config.yaml
head_dim: 128
vocab_size: 2421
norm: "rmsnorm"
qk_norm: false
attn_scale: 0.0884
init_std_up: 0.0213
init_mimetic: 0.5
lr: 0.0036
final_lr_fraction: 0.05
Each number is 128 + 24 x the weight over its row's rms, rounded and kept within 0 to 255. Layers, rows and columns count from 0. Numbers have three digits each. The size before them is the row's rms in percent of the matrix's.

# layer 4 MLP up, 512x384, rms 0.18, rows 150-221, columns 256-319
098:106118135123130141162109158086140115139104139120127111108149149138174162135123171149123131078135140142149124145099101156127135134103138140126109095066150129132120134148059147140124111134144160
106:109130174125115143123164116132152137147100156088103121164138155144111158101129131103142139166160142103142095149099118156129085151112139121136085112157155127121151132135127121124092087156124093
101:114127155129136095126130083122143063134102128098177143149115098158091106153095142114140126116161130135127165139170168081130134107106126089158140125094145070113119110199152118095141147125103088
099:097137132145114164168111139083110118099120120146116145168148121129168127108143136175138089129106149102115096147159099130124107135128104100111152113107095089137127101103094104107134110142127164
100:102134145075100147126125146135097135145133114119093118128117125151116123138141110095087092188136162123155094151123144092126166120129118136139137112095127115090145107132137105152139075146160136
101:108121134113145133120152148195124148103143132124126129113108145145143120072143139115149124118088130091149132096133149126102167156154124171142116107107129136141122130117113116142135104123132141
102:163133155157164125126112121084145147128124117131163148112174145123131127121134150139144083167082139107133136194123125126096141126136099118121109144124136132123176132144130146139145123117101098
096:108146142126130136140116114173140085137132156101116160136111165150105116123107108159094140127117144125124156140114177137073125129119175141124151125101137129159119165138116091128119146164153118
094:147139074157108126058118136131150158157124088127160177121159131149168101140123124144118088124110154121133155149118076115168130144133128157163122135112114151120094138146103150169100110135154136
102:132132152177159129109131149125143119091143119141153115128136100097106150153138165141152127112091110149137112088113136126084146114065095140134094131154172167150190129173126129091103132099110128
101:124133123118069153141130181155115103158165170137149125120124106142146107114114067144129122111111138090116146153078144132162134137161144091170145122114113138147141110140114160082098141115162130
096:137160107137159146122162139151116156133107115103127094049125151198154137107135099115112095149122157113135146160127141117089109137143159136159078156109156128106145127122108141119147138137138164
100:140134136103131131162118089074122166119138141120102146132149131118121128111107101136137125083089148110153114173135106158146108158125127101168118179133115155118072171114126083132112167072131094
101:187121125136137111134165165140184182131126095153123137154110099133094148101141123116159163136115127134143149131135116137121156110130125105168165129101165119129129129107172145181150132129128127
108:145084134113155111140124145124097114171178142112142118144108122114115127146133129126078097130096143165099093130133155142152111106119124116132091101110119090123144139133115097119117104124131130
096:124168131142121128126137114112106133141109112132146113091115150146122137117124155160131156120124100060113157123105124144117124127151095157134131127095152142139118114170121152168131113133112114
103:138130142113104088108074099136120165152121125131126129106129156127156097120130128116101106135147176151117142127136122148136146170129087129150131104148124139157141166101139168142129108112152151
100:110120123145127136110075136150108111134097123133094129096164132131148132193144153124119120130122138142153113125116085162134138121130118125078138126153160101088152135080177097160142133124132101
100:139116123110131138104082129076116167161111129138118127101112187149129102132141146145126179128130117145114121090146164136144086130175158148111132140133170177113086112105122137115095109132133112
106:160136136130103146160132117084170111132140138111116179136152126179135142096113116097125141112161147168112176165117143128126093151118144122119115117134103108118141142139136127162121133119134146
104:128159127136114122112131114117124107150100176078125112142133145119112171130132142094123105109181140148114146178088152139158109090105095132120087121101150135147132113140150117121119155194123095
095:142107103182105150109121149147142109149135131145184109116163095115187091139196145104119133112081121134152122116065150144129163163131120138125131161138098119115124134158110129124070083150110151
103:129121081148168136095135134155152170128109116146150117149108084112108134159137062057111158151163145115185150129144133087108128137164134134131104118157148118139126095077108098122125117130134144
097:117142146119100116132166105138153153156108117127123154151137089148058137119126139094119151091136134111067136122130091104146113086158152146113118145178160128115139069121193143177143157111121145
108:125091107131126163094128157122132149092123150112132161105090112161097117135123130120138131140167156120158119136097132108106132132156153130153122163122115155132115104088138178106146126118145107
099:108152128142147120167131121138128117137126134146105144138099127128146142118128159123118147127166121135117080163127149102132076136127112121108124126151152161150117123140118113145122128126153112
096:129124083123137146096141102126098117147101137148140105080103136099086122077162107114142111121102170149176116108100120149141101106117119149136149112147134122095098130135109125092124110121098139
104:136176151161124142136139136135106116144114108152105077154149120135106138079132110126153111140117139077100126096132147149150125089116133153112093135146111125110130125119117139113100125143117152
093:121109134130119119112093126148145146133122114145134127109087172105101135161114161121132139090137127157112172099144138174127111133117132121127175155156125127146125137165088148137104100089156129
106:148136104143156116154159153120123111101117106130160085147119133143120150142118149118145105128161182131138096118172126139127120140174146116123156097110128116095107120064110094154112125127124098
099:116136123114114153119097147109142100107152095108106133112134149142124138144126111038124121114146116103097195136126151109159136128135106128097119088063114128102134114132144134108088133083083166
102:140138063138108117108153130109102154105086122144108126125145112113150140131142149113167102112094093116160126086106182149115151102126134116156121148121126152105105084117137149131148149107100153
091:152114103131114138116172143108164122099127076156118157146118140122144121117135139137146144138119129167124163164136132128105120142097125087144135131165134141167126108144111165113137131151127153
106:096133122132112148113111114105103150076112135119152131108138148168115152125139118129108154110118144136115111135156135143155122076160155106165144133160115147149107152143139137119085185139146116
097:170148138130111126093130126113123127151153114100149112169136113142175147135137089134143149124163108115115094109114137121101089160122167148125136141114137114137175111111105103141145136103140143
101:156108132160126147105161130139133131106133118137100149101075136128116124119116141116138114161106184157083124131147133163092092123129125123106135139165082194108115179143155119056157150098150144
100:111132111157128113148149179104148098174111113091115130163142112134127125120067136106131143095101181140138138134072152085094110140114073117173147104124129143092135131103139137113137102171142152
099:116142140174127137090130139146128083137103125111179144145140138155145110112148087117134154124148097146125126110126160150141176109076133129152125110155094120135160120088116121146166115098138103
096:103126070118108146198153139127121161129119091118146147095131092124101172155166134151104095147123123098144099118112150139167127093120114123151070150097100109092157123127133163068128130161153131
100:126145184145123111121151097151123107134126136130117151118151126085127146130155145143136097162180139107122133100142123163101146097140112103094120137119139095056135082144112127162125109120119133
101:122072076141150114150105109126113128125104099170155103165178124140096129101118108106084089163141089121094092106104107086151142170137124145092143153124146108118108148169171131105114121135125162
105:121135156166160069102134122125153142111182133138082169159163165112119122112078128097134111142103116134104162125110170136112148157132116114121088116114145112088136140117099180099095160104097150
100:112104154135101142097131154108172108120121139151134123139115151126131163129128074144118137140146106122100162156153112154140109101113134118125120165140124122130121125144128096096114124158110123
096:147155127115134135147106175159156131128099096128133144103150140137165140148113145136156099106101152088094155131120147147120126166120104099129121136198141109110130146105124129158150116136146132
101:172114126155124161119108106127117168132100174186156187161143146154078173121126141145122136114127143124136119111126112125125121106124121139131114101097160119140122149081103095137138089148114110
103:118162139120207130140109132160146140135168074109140144145144120118106136124122130123143140101149147120133152102158106128114102149117089073132140137083137077150127169116124136104142097106114084
097:140103112115134097152137151117119176143111112116090131140114149127092130084121143091100096157102179168145093150129128146060130127114129138116121161103142112134083113105154137173099122116172150
102:079114112163127115100140095162090108143104135117093168139089142108075120165117156159135077145171099104115151127098134084119100132123139130138127123143106136152123148134144124161088108139110102
099:162137131181139170154119117165152095171101145114094151119127123135127151135131125146113170091096103168152114131136116107130146121133137163112130135137135130163107096108145139129109147128130125
096:119126138120136087124145111129120152134121124114108110133149117133139124131146159147140132123079118163121086142149120097148164131115154079140126096125135184150128115161175128100093091137132103
100:123142085132113154141092115098125151075090149151135121118161127149152113173155169149065102119118112156118135142158116124162135132115101131102159129094128149157126106158150103139153153146101130
099:077143109102132149136157102134127118121147117135140103149127122100147139106171183128122154139134113120096107122161130095133134118116123105115113138134159123114113142079158172156138145149134117
101:089133092117155114099144099134143130153106136115142111116101122146150149144123067116117153186094132138122126125123120135149112091161131133054106127131143140142167158140147159119092139083163097
097:128161136126147128126111096121098159167154138126128091120129174120139133112184134159138092174158132141144125135117124064134165144102158126143093152134128114158140154122108133140131109119102131
096:100148158136092123113092121109113125149108139150175172086137165093126119100122149113153117055082135139131119086163148107140139128108104147102103142175113160133108156120133098147141069193115139
103:146122161111139083133100130104124104164115147159161146125098145087129149129140153154143121144138121144174135117143113117140125112166090136105121160164137145133146123119121131140142142128162127
098:134129128138134136150135149162126124137130094106131136082147063176125101116118165157125101166118105113126095145143123110140168138156134145129165114143128094108140091141082114110128152169120165
107:154143099181146121139107148159139145125144143097140143151092087150128105097152123132133121139080142144116169136123118139105142118110127100089125117128139076116106140154137138145132149159107143
100:124092145121124121158077176129123090137130110123111122103098143104154117156137122159142131108130111141087114123158136132099163104115097140146132138134108104099152114108116161100129099137161124
100:091122127154111110132118123133122117159118115122110173140129135064111093107142126140118167108104103149125120112126163105119105168129138123139134140146170107131128139164142129102116129153138102
097:099117133109142088141147140119137112122136112140119158117120122066161118117097121174133089131122150131134176166112134158152167152155152153120080065108099123090135152126123149100074103122152101
099:131141106133110103158114111125113119140087086133152101107108115151152143119099175139174134112122145136198148113127111093091067093080117104125162113131141125128110140089120126156139109175135102
101:134151090112089099138118166098143138142178093125148116092089096143062108134144115118150130128138147119121147087142150123166142110126110123112110152172096129110177135160127120153094078134081098
103:109119125146106180118121149160114061132144131148125108157115112147125120131128122124105113072109084133124138122126136137121118116128175101149113139127190139124124131124136148118119102150169101
093:160146155135125146113133157095185101119073115117154099107062130102143145126100106146166119113124089157147097133109111158152107109116139117156139120103136128157127163147164139085100125126115156
098:117118126089143118131092107156131113125100158131120123142156138160105123138102123138103141102157103191152075106142132131083124112102146122137109153109088196113083113139126132123101095118120131
099:109074145151140091139123163148138161161174112130125136144156084142140136121128109156133140134144149193127107124109140127107130066101102126133165168128154120144134129161141158096088158189123147
105:155174088137107129137113145157152135145116146153123134141135131081134123094109091161135109133092067128151104171165119156098174078121144103114158122123160124118121141117139120105153128103110123
102:128099108096170136107109124142107123097146125115134137106117141123149087096124129145121170154111123114083140135103143121120135112097111156110081158153109131176128111136125104099063136141086105
102:118099110107079141134116086167086097139117156134121129120110129120134056150128131157105127133123132159162147108102153138093152138121163077109133127121159131134138124136129115175121107143125147
099:141140125105143118177139144089102132133115127161141113130166117122126122120092146129124152141130105078110136097146133131106115112146144108125106082109084094149144115109145122147131141107165113
098:140103153168151153088107142145104133167125129143093092126126117122123146158152134117074157133100118135080156116099140146131124148175117119077134117150153150083135138116166097142153102172116149
# layer 4 MLP down (transposed), 512x384, rms 0.168, rows 150-220, columns 256-319
099:085081134135134126117146187125138116098144149085122110133088126132111078141142139127139115102100112109099105093150124153105177105144143169108123128138093132120121129137118121142139144142165104
098:089160120152128110147085111107123155119105170120178125144146131110090122130133121154141137117145145110127169145172145106151120112111109128117148112116129100122096146156110112135151120128143103
095:108105134112107116139120141113121119113131167157114143141117154166116122124150136166127093154145140162144129123133088097139163097141157152127141109129118098073168092136118128146097107085133160
095:114102141116108139134100153128122118074141125150089110157144103127156110082114131135100135084129140145136161084092095164113160087166102100127127137119128148136155115137139179124108150155142135
107:124129181153131165118130163115151105104123171120078122101137125130110111135090132135099150119122164109157109082089111090093165133130116138108131146143123104128150100128131098143166079115143129
103:170113145123126112158118122130108130122159115151120103126096171129179117098145148182102145120104164102162104147137122108130142105114157149157154127132144134110129117113143098144077143114125132
100:104134137109130105122098125087100149118158145166096124104141094149156136126180139086143176156146105179133113103126174078107118094112159111114170121153094109176143117145081082101165117173138115
101:135110149144154135116128111116170149120155167110131141112117112170115155140156119146131205128109185095095151134177141093116120096155123107134136106108112148133123117162138169156143122139125112
096:121082120134110117098127119119115142115158120149133121107142143086148174107129115123114105132151130169136140107122112088107168135100138091124155116160112162130176140120141141140129107117124125
107:137105137117141115168100150112123151160125145161114147166122152160122172105147128102139181148117140150139099131086099162182131135133141146113149165139147146118147108122113138108116125114142109
106:146146159155070166156115119141187083128146143155150160113146157110134082113166156120143093090133158115147141140124126128187145116117131104109139121123099121122123150090099135103103131166106149
093:130160101174106114135108187118112118151149145122133151108091169148107164098084118095129111110132104159187110157158127108145121129148134099107096140140150120126123093123100160090141170140108126
100:147127151119140120144119086123140112134118138114151155149134162138130100170149117134153160140115120066131109137111129146144084126125085111076103176157115121153129133100132129184181189139124156
097:139167121164117183132103118118120118120125154156149163121155121133140122128096182122106119137120100157124121104102092127058101122132130128127124132123087158183137138103138082146131122113135152
107:090107137123128129152146079136161142143129119083140139115087149159105102172150099123099102149144128129132123094113129121085137091118129104146136137152107077115128117105132144131123163119133135
094:093138135192101117111104115154156129179110089138102130135164098149124139097150131136159140138124117142094161096106093148158197094149189146090123184117113130127076118147122124156124129134114159
100:146139132141128142154104098187144165138115108126093106115159145142112081091116140081131131145154193086095129131068153157138109162128144176088117134147159163159113168108162165129124150133174144
102:154098143140148174124122127058097108094122112148127137095132119126120154161096125114129126126127112138112099132133104143140136114085133151111131105168127135108137102124179159143141084131105141
098:131147108077092124122144127136147124111054121125129141125144110109123112095163097145153142156138124127164141152125160123169111082141127128156097119108124167124067118147151129130126082132175135
099:111103129129150127067111114097142106087123105150144120153177094153117121116125123162110101115133124086082096113130109150134094147083121101145155148151180101111123090157086134079103144186099131
095:182147155136119111150138125127128109099105125122081138129108112190133148121130119112178120125156116129117139151129073164155113115128114178107123123136119082153142112152105087129103151149123134
097:111162117133110142150082135117098135161133108131095100143105157107118133146124112099124113133149062139137101147108127126125151137125076122111156108126117146147138119136167138121117127161149163
098:117111125083146100150152137102159119150083107128127133105145127133163109106118120132098127099163113120115096112110123148119125202110141171145097164142156162122134120146127082136113066134136117
102:139105124135133099097142146122111131120148101120102117091106143118106131110097131157097133142132128160121104128108097148138133082113134147138124161156131151152151133142112124168115137149125128
106:114109116120116139132110142148150096100164124128134154136107180152135124121177125130099097107150165117156122126066132139102147133124168151134139129112155144120074144123143153139109096146167099
101:115133082154117144159124129146129139111109119109097111117185119097116120107134122123098169171124168159169092115184125094135121134145120102124133130128109151137153142145099156113154126144078144
102:117130159116124127095126080076140125127144117115136101145124136141170147122152133154128095079118113114106112137104145126124151115101135090139090159129094103094092105121124116146146180123149160
108:136158112141080109132147173136152125107146138124111154108113124135125094137167119169115131148109087140090122123118112156140122122103115112136151123102113071137134088155114110080098123138105149
102:109078172118149087136130152140138131076098164179132126141159132150148158107194094169104144109113077140154124166089116099100121122159119118116138150138148133138113147078134141118147118128102100
107:132099146156116139147184135129124180123140089092122170118158100119110118113121115171106184125112113153116087119129144130107140145088142096126121138131093089140132144135168135136149093109130103
098:159151109092122129145138142156167121099112129158108149133117136112095126145077099112158120116106086115112145092138104158125127109145116118140123098083121136132151137104137122133104156132131158
104:146179112149123125106170138131162132110135113116132118172128111140101152190112147136138082124074166092160139129110094134102101181160118119166124144119132121095128123098180142098127155117146187
091:080110141079124130149110127145123143111108079166101110121126122143121130135138120134119143101143155186107124138119123108136135174144132133081147118129112178115083124122125084121164097161121144
104:083158147144111130136117108159097111110141123137124154102185171184129099163087150156122104083138136133114119154111092138104133117094089114138143145109141138141104179118123139094168141100161123
101:088136106099132097123168093110128119110094176169120170085086100130121110108131145131090104138155126135099103063130117093106113118135116110111108119166147098106123120093145104090103129142098100
101:131085121103161139094110144144123105148167162185112120135152123141133148148115139082143143161134178113174138059141144126160109157153133137122097122132131151114113143144157129088116140113156140
107:075129120135105121130127123122121116139144161083121126111098130068161093140084122141136158097171182100135138074109119133142104115104123113144136116128135060099096097075097101149138100126129146
103:147171124157163124124129131131137087129142103118102147168142115129138134126145099114158143111146135128118104163138124141084107112130118111156121091110152104106113142105130107092124077128122120
097:079157154100154134144125100094142183102111183141139082072136112158099124110105134116096145153116096127110122144135106094167107149125123141115127131133103136135151112155172103121092120098184123
094:174106140134123149122127101137157094100138133116124114145161131132112095145137107145151143139141094141113130124147126120096151104103154115127103081128140096129129100159115120126148140171120137
101:134105174114109113145117113137131115137128124111102143097074173154116115147136105124181145130102123081145137146134087113088131190173138136123135116152138108141159099149140164151113136109100104
104:110086151145143136115134134147106141130146104119134108139152149102158123117129162116187141131141060110085157099136119159163148150128105096116122135074119132095117102081101193139126138159133094
097:091122132111169130092145144120140133122114131095096100149144122167165073144156126109108141147103153084171138157110089126151097131120181102145139143164159126185088127095126106157143146110108119
095:115127159141110121110087156094125096133072089146132134135147111150084152164123123181131117115092133134112119118146145133109125085094134123101127161116100113080135138140093112115128126146140128
102:166136109064097156115132104129097125133102123164161139108147088115140157144164150182137151187118090158121162148161145109087134102146117108082153158109120120122139140128142102143115093125127126
102:160089097133144118139108127142129120148158103131126095100144142144095119141120103118176173113114102082100153113112125155108123107130127139198101155100147143152069087162091137136115146139162150
096:144120170093141103107117147112122127141148132192119070112137092126164142084071129138093150126159131129124138110133136119103136141123148128139102117116155120088124127139133106134148133144144124
092:125154105158128148150152124105113130132093136147152109136085129137133127093134137093088084084146118076115145158132153123158104153098165149130087155103130065133159127130089154126132122125101159
097:158167096132116107131104128121155144117083137070141171139102127147132142125130163134157093161114131134105115134123137112103160157161136135132137161150170108147168143131088141094142108081153141
097:090145122175129113099094115129159134107110128126145125098146098151176177133159100092105149110099133080133124074106105117141133133108087117118089159111108161142178119105147091131106112138102146
100:089111122119114128108128132124151118123119119102157121114102133144157098140070158103103112138104102139097146133087136110099129092163094138074114129121086111103134126112146136133144133136108085
098:160135078130137124122101147136166139121107111110096146119126101144117104111117116111096072115097081117133110130151142104125100143106145155147163142166133099177145156092141164117139135158108142
106:151156105092101116132102097129143129117129159147132114077112145148123181121136099127148132127146130142078117127118154102136103139114141157145076130114093094083152120075124162139134096126112079
096:148116179129143120157131151173105134124150126148090123149155127150132096157122140085106157117112120118111125119134141146142072125105167154137183146154107142110154091142108151138113116111111110
095:125104119122153166145181115140148175090100125114146127104161113111128128112136161172092124082127094162166116068105147135116167138152164103139116160119144128124088125172120159147120183125106145
104:174083123098091131119126126133115115135131066146144137184133116058123105130159140143114126107102158121099126154155097128125143099126114149171120120120123114141119097122187095130089132113114130
101:131150088107116170119095122162117092102083163135118113159092119093114133129176144115125154155096138067135093117119146145148129075149166093126106097153129183125175178154107121130140140112106158
092:142144156142072125108077128092102131082153101125087100130133120136097148101129104112134088133119178129117105171115153116125134106123102106138140130127112153124145132126142153112147118140132102
103:159083131139144137138153167101128093118185091158127091119136154110089101126118188125119166127118110095045113128101105145130135131107106133147120145106147162115115105137134128130149116139180159
102:099153140125150132162120124130109115120142116111087117111080124160137144136126134149144145102157125114118114145139121068114152170077139125124120152119169120132136146158133132117082078133126123
100:116160143115079127155103132135147133153073097109124148149134116116111084128120110122123151137110072137107156179115138158127154094136124135122124128095111089134110172120143133083170114113123087
100:100116170131156112119085096158130133122107118159129149145128142113133152097139115143109136090174171104109081135165146157071135127080125147152067162115129124147126149104097123143172168144128175
098:109146130155124120086154091099066130150116104115126118130128101121147079079126108146146111147131117090090139140115086126142116136146124122099140133142103142154119140121174150175088146160140138
102:119132159159137126115152157185159099173102151148141164113115159153142098116137173158149137119167138147123139139141144123139122144076133163103125154126120094150116147091126131103136130116141100
102:146136102067150175149155091070110128139111095133126114104158157121111088108136149187139163117122115160127092164118086150133153154143130127166108139131162097108121164129117085114150148134173128
104:192160123145103138110114161069132117094124155132110153075125147149087104106171135114139137136132163149141171136129167138141125142062104143114129128139161168164123125089099136138119084160117122
102:157103139147108090117089165163147168165132140171113125142109101099129113144156162123127139143148135137171155130165114141151086105115153107135145115115080069162149103125101109134143130150107102
106:150081131125155135092120125161091146113133126157153146135130147106113132156141170103168128105127124107107121101140134152143178120121159126101126130122104140131148159118136120158141130125152129
097:137158102100175162129111142154120102131141164109126176093110113125122160105130093137111127140121090124082131090127114107150143104137137133110141138159191143180135106097122098126116104150106163
103:135135147166154130123117108134077130174123125118133130145160099117140145100149101140108145123130144114158121145113119106128123137160127137155109111120149088107110112107111141102109139145077153
096:145117107140099147081128146115162159117157123117123133161120090111181163116124106133044111153105141103162147166133140155112118124124117157143125129136166098159132154113124134147134101117112117
# layer 4 MLP gate, 512x384, rms 0.169, rows 151-221, columns 256-319
100:114116133094095133092154131098127155138142128083126177168108131157127129116122138116164117109174119130140109126138093117158138070097160133132146151097135093152137099133155126144120125095149138
094:136134137126127094165148092119147152160131112102168122131134135086123132141099119096092125155063123139130111144163102134112141171096114151106087131163151101082140100142115095128148170148132083
097:106160133159121123099117117125163169167131100141124104153098162144126101103136127175122105132105132144090125138128129100135103123111163082112192143121103101162129146120155147186082117134090156
102:098136130161124114148140097143158147124147143140130178120093075160102124134097107123111085125111102104151132118107116095090155092125092174092120114151149130141128142120126115128100124125118105
100:139103121130079141138101087139108109164116135107144145068134135103095156113093113152152082120148128109117106172157095133160137105105162181103131092172131118100139145098130099113123142132121144
103:088141098118077137079128150139150181161129117100126114148131136145120128132132147163109163133100104147131135107169143164135095098164092102074108129110110108161126130092174122162156110108136159
097:162160182121147125128066110137132142110140140149116184149100115164139141152123135107155110105150144107121127151149115120101073138145140128137094091154129134121114122134160120101109154107154089
095:120119069111083125086122088158169069125107083136158131153124118095176102165091142119155122098127159143133133183146147148162149162123124120142131119074164136116137123080118155136134108159110150
095:136133122153110190119087118121111115171139139135123162144166129118091115136096165146139131135162122138155136104122151107160146159148119130094131141130153119133142153106131108130170091110177098
103:140118108097110132107132166115098159150121166150101125142087117076112099123133114141133107173143142155152126134127145152117127108139130136103092114149088130123134116134114094147184067098101157
095:110122119131101117130155118138133154139123106155134116147158098134147112157148128132123126128118131098119147120163139117140122157155088138117158126110128151142122121115148137119108108141118143
102:073120119148115121168204115165072168156154115142144131167099115107130122161090137166151162133139135159118114114146178111163121165140120136151170172128130094092098071115136143132086140117196136
098:094131152127137135162106100112108123134129136115089123130127114137109123124166116122126142145140138143147163149176112107158147116117178150147178129130102092104056118166134085111147105153160136
108:112136131102129139125096169104109133151133114164190119090132136146175133147133140119115153120121087150151134141102131147138141144131130146117122176138183085123139077109121122143147147161096126
091:117054155104149104143135141118177177101132160170126137142140164170144135164128113112109137151142115140115147124089136121148105117132136150128100127129142103165143126139116156113117095141119129
106:093168111145140110127127156108104160141151082133103112103112130124134118120090126141158127110152142122131119166140083100120111113159117141144110111103151098117114122183164161159092132141156127
100:158127115141114113097102133133126088146180091107097155165184148134111128135129120125164135140131114112141088157128102148165136153125133137130095145155143123153110125125140136136121097140174162
100:101137156159105097151108120175135137143136107099115126136091118116087169162134152122134109170104102142157133138123132148129133133120115148157084137177080103127131139140129162125147111118175130
103:157113129182120131136130122130162135101126132159142144121138099146151127132140080123134142133150123129164119123159125125175082121133139131112131125131124095131085147131155097164079159130102130
105:137119096156130136108150112107071182134155129120099136112132099167161117160121123138121121146118146131140146146189104138179102143110162151159157132098150099098107127146131122148127165148122120
092:123181144149163114099120108111154131147116095105137171142115141058100177129147114134160073132156131120119141111128100171131166114117085149144109107126163117120174133153119094128152148157063124
098:122089155111068140150083118125123148173128090069148106127117135104139121115141162135100136077097118187145110146091147102115128113116079141123128141166154089070089175109099134150147160141151105
096:146124129119128126116093097177170113136126094143095130151087162177118147113160115123133120073162110165122139103137151153151087130152140176157159111141087116142133125123073143117160150147122080
106:081106144163174144104146161148119156111157092139102126107107120111147075147116129120130116128123121132150138130106129149130147116136136092102132166126191083129046145157146134088103149094127129
102:110171140121157137130177113128103150168175111133149119106119102095163131127154113106095149113132146118119152134165118101147122133140149120153137099104125146141115114152155147155124084072123138
102:137117122156140136138135166127146143091086145136127148133150133114116106154132087121123156125157113117142116138153114066123119098158168116136115098093106112113119132099119144127102128089152123
103:122135152155130152128124157149129132141092094145177116097162128142119155122122154115114104109138147116109145152151143104136141107104156157133111158109143084170106201135125122121157102098112128
093:171161086131120152117142112112106134165120119131114106144127133082156135068148113122130104167129115119139135116172093128125120107127157117116100102142107165091167143145066117125120111129121144
101:120114122117130137133116131130167131111121102111107159171096078151119107097124116124112154112103098113122128137154132085127109163186112173175137098127126111125125141118163081129143081165126128
101:089122133119153147101162120112126135176177100091131142166134155126086143140115173140127143094082132142093160149134132118138117111122111136108104178112168145138139152131137148144089129097119126
107:141113171142128154158143143114113141136181128114108151156145088111124118131108133122098164142154127143116129132144137104122183111167121084139148140116071092133147136144141125167107116160112141
098:124126137079092135124128099150114146138116126168200139131130139126147126165116103139087142099153137119151123143129119152138135157125117154168114101125151127138157171174091102144096139143146138
103:134134151162115110121154130140129139156137107118121133115106113141146120132099131136141151092127139174139121152094166097113110129095109069129119162083129188113149111129139101113106091115156124
097:144173152131152152080133151159174115098114104126109106155181128081102145102125098131107095120159060147122106098102116126109126122139115120110148121114120147144150124172141124118097131148128125
104:146189151110111159133132131088124078168111127150085127147148123143172180166085129148154114124168132136161129149135084120114138118116118129082140095113161117134148111135152153129135150127164081
102:102134132097151093123113141125107120160141146176127103109101133133092182161120153180132114121100169150148157105136136129141152087135115156124147177161122100110113172125177140163136161137129119
103:095121129133080165135161099126139126180140095093085139126157124114172096087052126150130106167148140118102148129079165140098142143100104114146131143162131172136132139125088144143138129139130174
089:126109158119131102152099114130157118153181126172119104124154136161118136159126120154156121151119100114132163101122119150160107154098099143141172157122124129149123123097128128127124150141093175
097:140150151120139116107109117124119137134140089138092119114123128118097142114158141122177126099106185114113131112097125092107123130074123135153157143153109133114127121153134117130092123128138121
104:087117087150135126137087125112151144064102126132152118152122103123100150171080102111114130096105077171122132138134126104144101117136155124106122131103112084113151124107113117098129159089135132
103:131111117160119127102087114118094155120135071137145121134109125153064168142135110119073110135163150112149121104125114095098161114115102145138108107138133140138106167138133120132128099134169098
090:126150103136124116120099074117139146178124105107103103145126117128111100088092139105095109126107113158128146117131147148109126109099188152182115123103148139145064115105149113123116081111134112
097:145182126157115129132111103147159109109152116100122118105145101129135160093171115121140114071128120116128143130096114145075157100156109081124140109163147104127150155116169119142141096107125095
101:133122174158118155122130155079152101155138155143090164119130107122158123115091153200151089133154161115162148130113122093149107151126133159092123084129125100178132124170101122136125113117126138
101:137101111132143135123115125119138128133153096139143135165099122121158078132140109150113106106093098132125136098145140126130137102133118085066129106133124143120140140173149163083085115109137076
098:071150128103114124152131096111126166171099105161084129155138128148130137132113114125136148139117129143157137138142142109127155118086101106111095130106121122134167138116127152110166106086124137
102:132133116143131097147101112116168118149113105151162116094145139107154158145182118144154137148112110150125136156126134152133124109155070123144104118121163091117148144109120117119130136096151142
095:116098142131132110118119141167108147138094120100130149129127142129164119115126147122135095135174105116141074171074153138152109107121132193149077093140161129161166117117156170100135128115099147
103:183157112136117112160128119157125152153115135119118121105118077111114088130158096146106165116078166148103099100125120115127138133170118151104149113133144151154105125162158102147101125122165118
097:119116126131158159058144106159155099135176124139138137159126141158140131122141131118167157129149139144178122127109137098134153135147104130109100137126100116124077123133091112164103115125120135
101:146096179156098150118136122144144123097102124141121097115105156134153134124114116116124167115126155155097110113098135158128097140167152153147120094149110139140128127138139121112138138095157087
097:110139129110142121098150115098115156114144148103111103101085134118134135118115101112089143095116145173135123090096182093073152119090160169116121111107160130106141108173162180086088119125155131
099:133141130154076148196156153133118119146114078112104079114149107127128074155136129117140115115141179127128118114112136168147143100105136147102081152083133097098154143147135178114122139155096091
097:146154144125101083089122145110123146131116142104130105128125126107110165093167115154139115109148107137138123109119152134161150155077093137127105098135113120167117114123148131112087145146139140
101:131107131140155097073124071138108141114119135140149094100105118140169113177075149161140097148117133170132169133126165111090128130132127114078087121119146112104128104171106129171107123133140108
101:102118153148159119106117132144134168145143091127145119153137084104112141127130104127133123146153142158106127077142168129132109093162131104145187077143129090123151133121165161134168140157114048
104:154164153105145104135117183141078138126134139172117179162131138125134097108147113155133132109112113122084136120105111109127094139118122117115185117149134147140153162106141148146129091112111114
101:144129108160133113125163162140131165092142126174170116130133132148138147115098150161133145114113088145105157158110140089159121068176121090096126144136143142112116130104147123120141194123149134
104:109145091145078104109120143145094095154110142171144153176087136108130132114119163122152069097149170098150080137141130158146094131101125128106120141148135101172124103149136135098115161123103127
096:088146138171143089146156168135092146127121069101127133130187159134095126080092144078145097110163093113116137162144165123160117143122119156126121157148139097075153118133116097119139144135130133
099:148129114162126123142075141116139124102140118099146107171138122118168134131111085144199125120088142082139131113181119132121170121105127130103107182104126120100095137119098162163104136114112182
103:152129138121080088090143110130144123147128122160100130113116094089093117137130155104147151150145119130110148132144104153140127151126119089066108177144090133136160107149132142154148112124132098
101:121058123136157159130109168124189130133126123101115081161128141113137139122122113123078124078103122122195097147147155162110132146161082113127118112132107106129160158126138120122071113168117146
102:129139138133145155131155138116122118132129111117120114144065113092120148113155112126151136098138072197109145153096121150116138120144113104159154122154130130094131169168140136115133141116181135
102:125105108145143083134110131116126127136118107140151086163078121153140097132086127137092137157089119135128124165111166147106108084157103088174108163108107091124113151119109102167116140129138165
099:144141099138103150134137171144106125120094134122158108133100135101095167124146121157161131109156102151106131093136154093129124115127116191146107156110139133137104194117135143121146146163121161
106:155139088143142111123140097113145154156157117153150148162096105139105165121162119140112087093127153108102156132185134130130146127174108171178145136127144131148152134117110122130075147084180113
100:133129123149112181133146159102131159106137126141148121107122101129097084111124129186139125168138132091071137118166135138127120136095148116169119125125146123192112112103118131134097080135105139
103:173160124102102102119130127098159101157122119124094091144127119102136159168117091172135144168170145101136122164089137114128123142136159129116082133091118093135109096118115122094086113154120153
100:147155148106100124137189148117127137125148128172134166142173104153090129141109170162070109132105110158146126133125144103115106082115126176120130071116173120148131100183120164100149106117078138
098:142124142137120105155110146154129120133116066120146104140127136104168111123164150127085116153150146138126118117130110094145197154115096160062108118147126138174151114100155116148125117087115109